{
  "d_mlp": 768,
  "vocab_size": 4096,
  "activation": "tanh_gelu",
  "positions": "rope",
  "parallel_block": true,
  "init": "normal",
  "init_std_o": 0.0,
  "init_std_down": 0.0,
  "lr": 0.00163,
  "beta1": 0.9,
  "beta2": 0.95,
  "weight_decay": 0.068,
  "decay_fraction": 0.605,
  "final_lr_fraction": 0.0,
  "batch_tokens": 65536
}
Each number is 500 + 50 x the weight over the matrix's rms, rounded and kept within 0 to 999. Layers, rows and columns count from 0. Numbers have three digits each.

# layer 11 attention query, 192x192, rms 0.0587, rows 0-63, columns 0-47
419503441461552482494547611535562513521497498520381528637460465483516424489414502424454578468596537537399510526343503462489417495491477452401413
466443396519481441503478518506568566579526542500521504583425360547593541491417517489425553499530580482452470444393563574500484583488476532319511
504518476513511459491481549509421514410430435553554525501475423559596432547410526481499507429512424460573488507539561592446525569453495542441534
494499570496454544472427444466374540432493511510593482370523569538522478507605505564569457562452407522588555466565464524463492494516566455623539
534508565579425547431485449437432557400507506439577580385483514443551490460571550566604463521415399395646452438558483470470565450552493512664624
473534536502513553502455445528479541468501508496424470524466596420503531507618590510441499494465483521485460388389507391480481519498542491545480
444498493435549496496507474516477486487434457512449488460560522517538408494450516485516494558540523557530482453628545550580500514450464491513523
426497517470511486520448474520429578399451521499514473468471551465505565509585539546452461478473447453513519451492481356422476517497544470620526
479412516488476456540550609456460470458586589536419576469484517459445496458555429506530514524543496545575475538601504467514544534549526438506523
541537591512522475562440499470514524479594505531495400536485504454438584495499565603466437464468444496441504456373492460473548481478517518528485
547548514546499552492557459495552547507449492499419467491415491468485492513481542486441470521496462513491533422420497587574518486526458468463484
509532511518523573440560530458525503485541577518519521491474403475487446547524500475505480565498492504503537534474440529557524553457470545425414
530505511522487485511461514444463491491475453543462524472468450494433509442471467442551489500526547522517499520525527547493527496488479523546540
517519527484552499572545545452499496443462468578544544400513476532512426447443451545565466508508481441514444590677472467449524452535497506600445
521525480547503538479487530478537462533534547548446425497538475498516546474458485452549456464546510515476469502534481466478516449415478477528515
518490463501457481545518542524505481521477478530533593536566540493442466458460577475465555519506511460608511477553530535525475502553421547494521
506484537483468493554500543595561534486458466420600439466497481476474536480593508451485498510483396518452514504497573471523522468500605498469454
529480548452545469436437511510510528553462489490455558463447584504463553576451513532497517499538495494515520458440533444542546492526569514566495
506504528529494512504482490487451511477492485478474492494478488496482490485520518514547505505501497487524521523504498532496521483482492514527520
515403429453622429564462595518636484645579468513385475682394579463413599438486513426335446494595678608366555506210445370480423533502479451401508
493518470453525505498526467441512524510549528456493495524482508467484501484463520490491452521503518569522465516521559517515446462587530521458463
531489575492489456482514433549491527493481515456472486488494586484519505528520562528597509527457511494610477557535428459513510507481608440547476
499460462471524464413550457551579440510507496467456491548424521536456463470449474452537574552483481520535539522483556481479437502534543544508482
527551426567554473525500565528448470504480561549537481497523474550537463490529546492494548502516490517444452546495506542487473519457421496468425
462471509518536507516515525516477402555499445370448469522541436542535512479504456586559531516509496515493527494459544474504441445483468521454518
619490444485505491559490521513469575573385533514481515534448438463467514495546566489561561497491550565534525543522516471547480514495585475426432
481449533488510478551521554452490486537454516518422530467476420475517499428519476465490510490528534546489485515530523570517433449477506473521510
490428498589517493474468469488471505480593447501524496503475455510493523493446548490452453504492426493486516584580584497536468451464550497583494
494480561459510464555576524473545526548477513499424549477457596491538552443591502424489470525463494446468517517539547553532460582529485518575524
573534532483493547549580582441564498485463545500409502494521421482511479480507619538500546540560519452488477471516475560463483489488501510486511
418501518497500495608448501578540500458500458550473451570481500489476447402479552569430576554489526462538550506475546562554453514474605510436482
478491498443564510477477433468451443417434492504520485546482455415476502575527495557501543566471398464436433484499450477542516500549530453527557
473524503465462526571531531471511497467539590506504526532523541574479436509500478513525521472542463474477471419475477592492459482524500490518533
506558518539464550442496439521484521574442551504514466446525542495527516419491497528530478488512458482443487557499509493536466529467419466515476
455482458454572452537548526637486589515482552451508575500478515444528457519510503536509500477525533452438503512451533463474444537452403534472453
481498428500484511559493549503577479464516391581447550484515585490456463444505499542506455500460556435443547561440506466507569499600530453459461
468502508504506507487504538478477466466512522554503477549519519502507469513420512521540489451536487506467534531379577530496435596475450522529453
507540547477468583442479524465464575406502441485454456572511545494510529554464538497503534497448467486516519502537483526469470487504513474475488
489513499446528555486502505490519523498504454495533450511498517483501534522505445485571389571504534518475536494484533422490494509490548520480584
388566482549488610455502410501505423572461558539505544490435520555456472540486496475433505427495563501488486512484530496519548424541548510477562
441417512501510457482552505449447515527445564426502530484487464514450541432456505532512587518460540429502429531587534485500478525521465501388574
486506492457415536492483558541479461562572548560501531514496486549520452503532404507493504498472495491456529582515545503457520558501399516491483
443428501543539469486433534489462442442515519458450485484459514421509506515447498536563526509471509485513536477556407483498514497544533504567554
560525461555432475492498497476415501533441497514475466509438552506553427493534439461523450510439470458503544599467436518526484524486565469489575
552454506537496423427545570421538476506449496459448540492418505620500510505558573495494429390507458503503423479502507498445506512481501495572514
450505473501488425556552574533558483493457534498534462548493428483482381555545491483489484490513508500504409524472483508556544475447554471505493
510506461527551598527518523444454537438435475506574544496561593396418478479557465463468488575520445446572500533547476565511440481500414407554524
590530470441524613429523511522480548506511437526486526509517500387510461469443509512417488494521470431501469482568408493489559463451460443490500
448489523478576438476559409480464495440556541555502453488539581475471513512450623533549532436557461488395467517436502504542451497555524522482518
496500457588537546544558499489423538501503538498496590503504476484486532410549514543509519528544582488485477475495514475479573482523533425537440
480500503559541486521556581531438489554549481512510475515457511475471540435530492441514472421452432436489494514579497492565492523592462543538487
509473480549534494484447498466494594442556549433505496522499561528430539447553503527489493479412492570549419551530580467480519550504549488512464
554453449518487500423502490508529506498550538506558407404411570532519431472584526562540458437500455530516511486466539431521439493494517534493593
479472496453541509424513493480498479492553500559538500499446504591555418479521506504562578464534532413452537455556451459560447508530456453566434
554525471529469467539470547570486430496515555501564490469587463548563532510466439452499506505563453569527493475565464488427522479552578486527506
536454543529501510472489546481596482528554497470550522457478473534484490548478483485553538598463552492504485598555529530510541562490522457496476
530453483473525586564527521496502521572488527517463415505539492529459493503480445469479485532455469447464458548566561521499453484524491417484385
519583516442380472505500509518492438443508490526459449511447612494470513529461509428518513506441560538511476453490465549501507518473636524479437
582466450482455473512507490423524500556443500488457480506557496488524482508515533381461610482432487425452497546517578465499518551521519482473408
543435510526548571512566455540393498397535510473472411470494541480519497502576416390545528505490445505564442459519474445438523486589534456627515
521475453565599551444520431531493550519539557504564453492442441473526539510553448466489532527501495502475405554438478488471436477490528514445489
549475480482501415569469505493515528533555636500524448481499457556494539513451616477556414512465502582530584517489483562501533549532484425554488
498539509507592449476526547505492529462506486429565529521503481513457458505425444557560540458534501471526446461445455534447483416561502438504520
444553479511516460487530463602513494447570564550466472490529532480530475465548468531496497488534493487552439548523433493434448481429542436530476
# layer 11 attention key, 192x192, rms 0.0617, rows 0-63, columns 0-47
517580465528478505500519503496499496492460479552464523532481531439503485411548494501525458516537527477470461497518498482519512442474522497479467
477378495523544443509509542568580478569524483413476496700519496518522512466488495402464454513574583571453630499309449437511419501466549508531471
539462487585528421531502514520540495530544478464517465591546462504477594454494516501495416489519547407435622523403551478507437488452536518480528
562477541474467537478490464478477480501495491530555441379533476504471483581463460604569457512405482507541485471642560497534571543516446533462461
540482545454449521476468452488453535513503513507510442277508459559540413568446534476547530481400467576536487446620495537567537516474470540498487
521540501530537488426520440482533542485553508576498489454561473463514562487488520492569504504453448483518484514543469459435514490509506533582451
567445520516466564499468488457479549505540545521515485324525485532508430538512546484567545465433450537544514514644535499492582479527481514502501
513535441513453542545439552486459518512480488519468469567517428516496528564522507487473499529493519523527472531500532553453530539481540538536498
519467520546539492557502460485547469520484515428590482494440515509521532473475505435445532465472508441515535493456480520461483503538454520471507
471463493489507452454498485493561378448509488490450513588485549488545513488475444448542541496600541548513499543414504465500520498532556457438532
438443471471509508441506532503475515550520549523559504538542482475453595481497522514528485523544494454444507543443466466470442478566453573466499
543430519481431446392557460491426506496415435470516444457553530540559450557516481484531524442400447536503487415467486529506456466562519564546560
583551566454427640434424444465496546476506579535547465192599482491671369609403472484557520536418379464528381396805557555488574560448521556612416
516467518490481482482497519489481530477482520489546483500544534514515492540513547447502498491483473488548487450524491541489535535464510534523530
473494492493445517514475467556462496514508491493480463489485545424527506542547393466429484553513493531463539453432504502511509563483538491532547
484581563423578521481520512442415540501417504462486478481527454518538502568526453562455534486425454415509575517641510574475578559516460517477582
469454453441547506497483508545471514494438550541370533481499546535503466464459495488432496467510570481529459488476472446470471501487574507485495
584476565538468466527518501501475527545480552455525477459579478528547471508576457444518445477465479530481520531562531508475564551455437457591516
296438368613753285618594632539692220659595356367346588999280519457352673347534440419305391440902759594236699578000399341386361365595374372216569
514515509485492532474496482488478490488489478544512488494509496489476477505525485533523493503504488508534458479492527508497518488504488506498500
506502526478509548487467547505510521471465515563560469397595461566509505572515573451565507550425507472482476489590509437524608469499464537546486
487503448508572441449466443417505452527539493515505514501494514549450486456567468579501488497530445461555461431514567550483499464439560523513513
509473582519488512555433432482521516492456486510487444443503480446556480476491482485568501514457529524537491480568488468488471457465421478462466
494453483516441543510445490503516539467572467509524483379558537469476477620554508574524419511462492510526482463556482444501444552528468526478467
518550495498438541480489458400468528571472559580445486546533557565509445494492522402563439546521488531531490506504530536488506517547519484538497
444541441511531539427458396467436512460505464538434506410499520518533561518473492499528432550477420544478519460544490546493545439468457485492537
465522444493486551521524507516505460488528405477453498581480531599466525447566531562485548485506530425416513444471504465442530494502416541432469
519566487434455503504569542591423513480465550559505493525462482521437573427493506480497464562543552547512523453442462518518530542487471505581506
520496528512446550450506543488478425520427536498542454563581492531496488505472519537490517525454476500446490539509436513550494568411493499479548
455448552529547440510497453547472486523552454467594518547448522533516523524427441578565467493505503577481426499440553480521505468551519514443502
525551496495501498462485499472466565500448486536502503369508506510494517505512485518563447525457514506514488510604518505493560471559467477625432
556523473460527400502482506535504482553561431552508437563504504516432528538455521435518485502521470566471450539432488548517506478471537552572520
510490504504564504486440456523475557492443525554477419507581445499472520510527528558444520475482474512528492577545474462551507461420482526451515
459494488547477472509490531478464520489549421547489466575557454454464516475519447489462550451573518511516548498395445505452534485482532500537495
570533533449431480473471504450480432458504419498408494299516446532493497510401488547557472496424495490581476478619484554537520453534527504496562
545513535419476528534457477425409485398493526539528551448419431472547526571577468533517525528500500574482431449544545524519519421472586521547472
568501520476501496451522472439459558505459478536455461488554475554495559499499481519551558496530528531514454459503606500554537452511512565549507
510446482496495419473485439486500466524482489584507485344600485420532538503505467589513450472546553443491431443546485523507498458509506530551463
521575507543395439445555480535440514489521521513464463493588547548430516503506515426480555452452508541546457521566481619520527471475484520510463
552499449459495518534485523534494558512561510486537467506446580520534499501533472418564489480502468507479525470533473537477473536427467495512474
522521500417497540566515455525517501489511454491502467550447510466511476587503513447494515532526448491506477506428461543466510488562491529537385
505554578492533512572519558526529473475504466492422542529458478466505512487462559519484498493509413466515480483534478536514465501425526458506479
472495487472452485455443453462505516498522502532525491530514490545521482503477540490430537507546381565508546423543505523465518566452460537528457
530472515487474590542502471510473528508565550497520489517589528515441471460506478465492470536547563458529485416467546551574488527465506498500425
491503503448494491478511492535548516442515492455512427648512520506482456521517505499531531498535536385531493543416590519482463485560504533460508
526395436491541533542436533438487449481513470516459475476543528471528555474525427454468584470502585519445542573507563477567466518486460479457563
446474490517484493458484529587560487559517559522484526583549444498519461550482504502477495470521538473525566437452478439483513535499489544404428
505503448549534453507430540467522478418516499507538525444503521563502493508498473538538527516503416441545480470532467611501483551502490513451469
571472475475507511522515545477505501540443450538477553517448452521491468502531495388531476537480484527591529489390486497494522490511542522522507
431530529494505521534449499449550485471467530455512546463498454525547540540512486535477508505453478452482546533567511483525559462506540472468388
529478493530521559492501510499559481480527491509513543506458484437496488527448556508493543494476448576434534459469453488515458551462497549408511
480447496476580515465525494563618445525478455498479516499566475422506499495511510550486515526534513495489533451494525428496492523506553466527563
454524549534473476457498481508459529524462434470536472511498494506444543566500431494491565491470553479518553426537441534494504529517486527511395
574516508477461523507412547522565459533486490469487478530472472535401507423481526456529474522525489574532502571506540543527531448433463560498531
525475480438484510569522469543550496508433461490467561477463525440450455523518496493452459551452538455460538515517559529471601517483431501417444
544537453439489500546497512492508455486496414469415492477503503515454458462536531525512493498497530510449529509490466467489489484540425538505456
535494487432507445537393478508544456452522508515524516427536462535469466520510531509546476474468570530489510500570492541525548479537539569539565
558480494547500462472509508467497504466535444451483535560484480524523445502529472508452451503561443513473530475502494459544456477464457542559487
440452461572511528516509522616516486433539512459540509502486487542466502537454502534492473530500564502515519462547460474501528516431507475515429
428464481535496462521536506518606487515478508542541525614473368490500522494513537559436512487448522494475499463396444476570504496443493508496520
538570547477449540493508523530482467411509458546517471425539514495464516429514528605454483416413510411510542451510536456509525493468507522542503
529488465588539567526524550549447452479570514530548515479635497484435466527537490443518532509463556533483458522432513455534481482535494483428501
498554498463474489526449560450519434470563496526474495525518505545497511484591427482488499472557551481505484510376503448463490522454484555482534
534444498522557487517499571501585597484509451484481487567501567502552521505505509490435453524540595509583479547403492515547455473485479484469539
# layer 11 attention value, 192x192, rms 0.0708, rows 0-1, columns 0-47
589520452567614511463493495393451513566477566535478454508571479496459516451531446618531472476463375515533362501527557432525476479537450523557529
445387548590458561473566507499496539582437571471587493458593538475497482573430484364444458513407510469490526629499462580482464376586469530520515
# layer 11 attention output (transposed), 192x192, rms 0.0739, rows 0-1, columns 0-47
505475531572602519499490560496407575525528482563553509575511475415484564441400490511508580509423545418528475534404524432488524606517476504566521
443429526534476537459536478570544575552430513469608540400565573431506542559511493412494519490346444475451508537524551564485455508551525479553509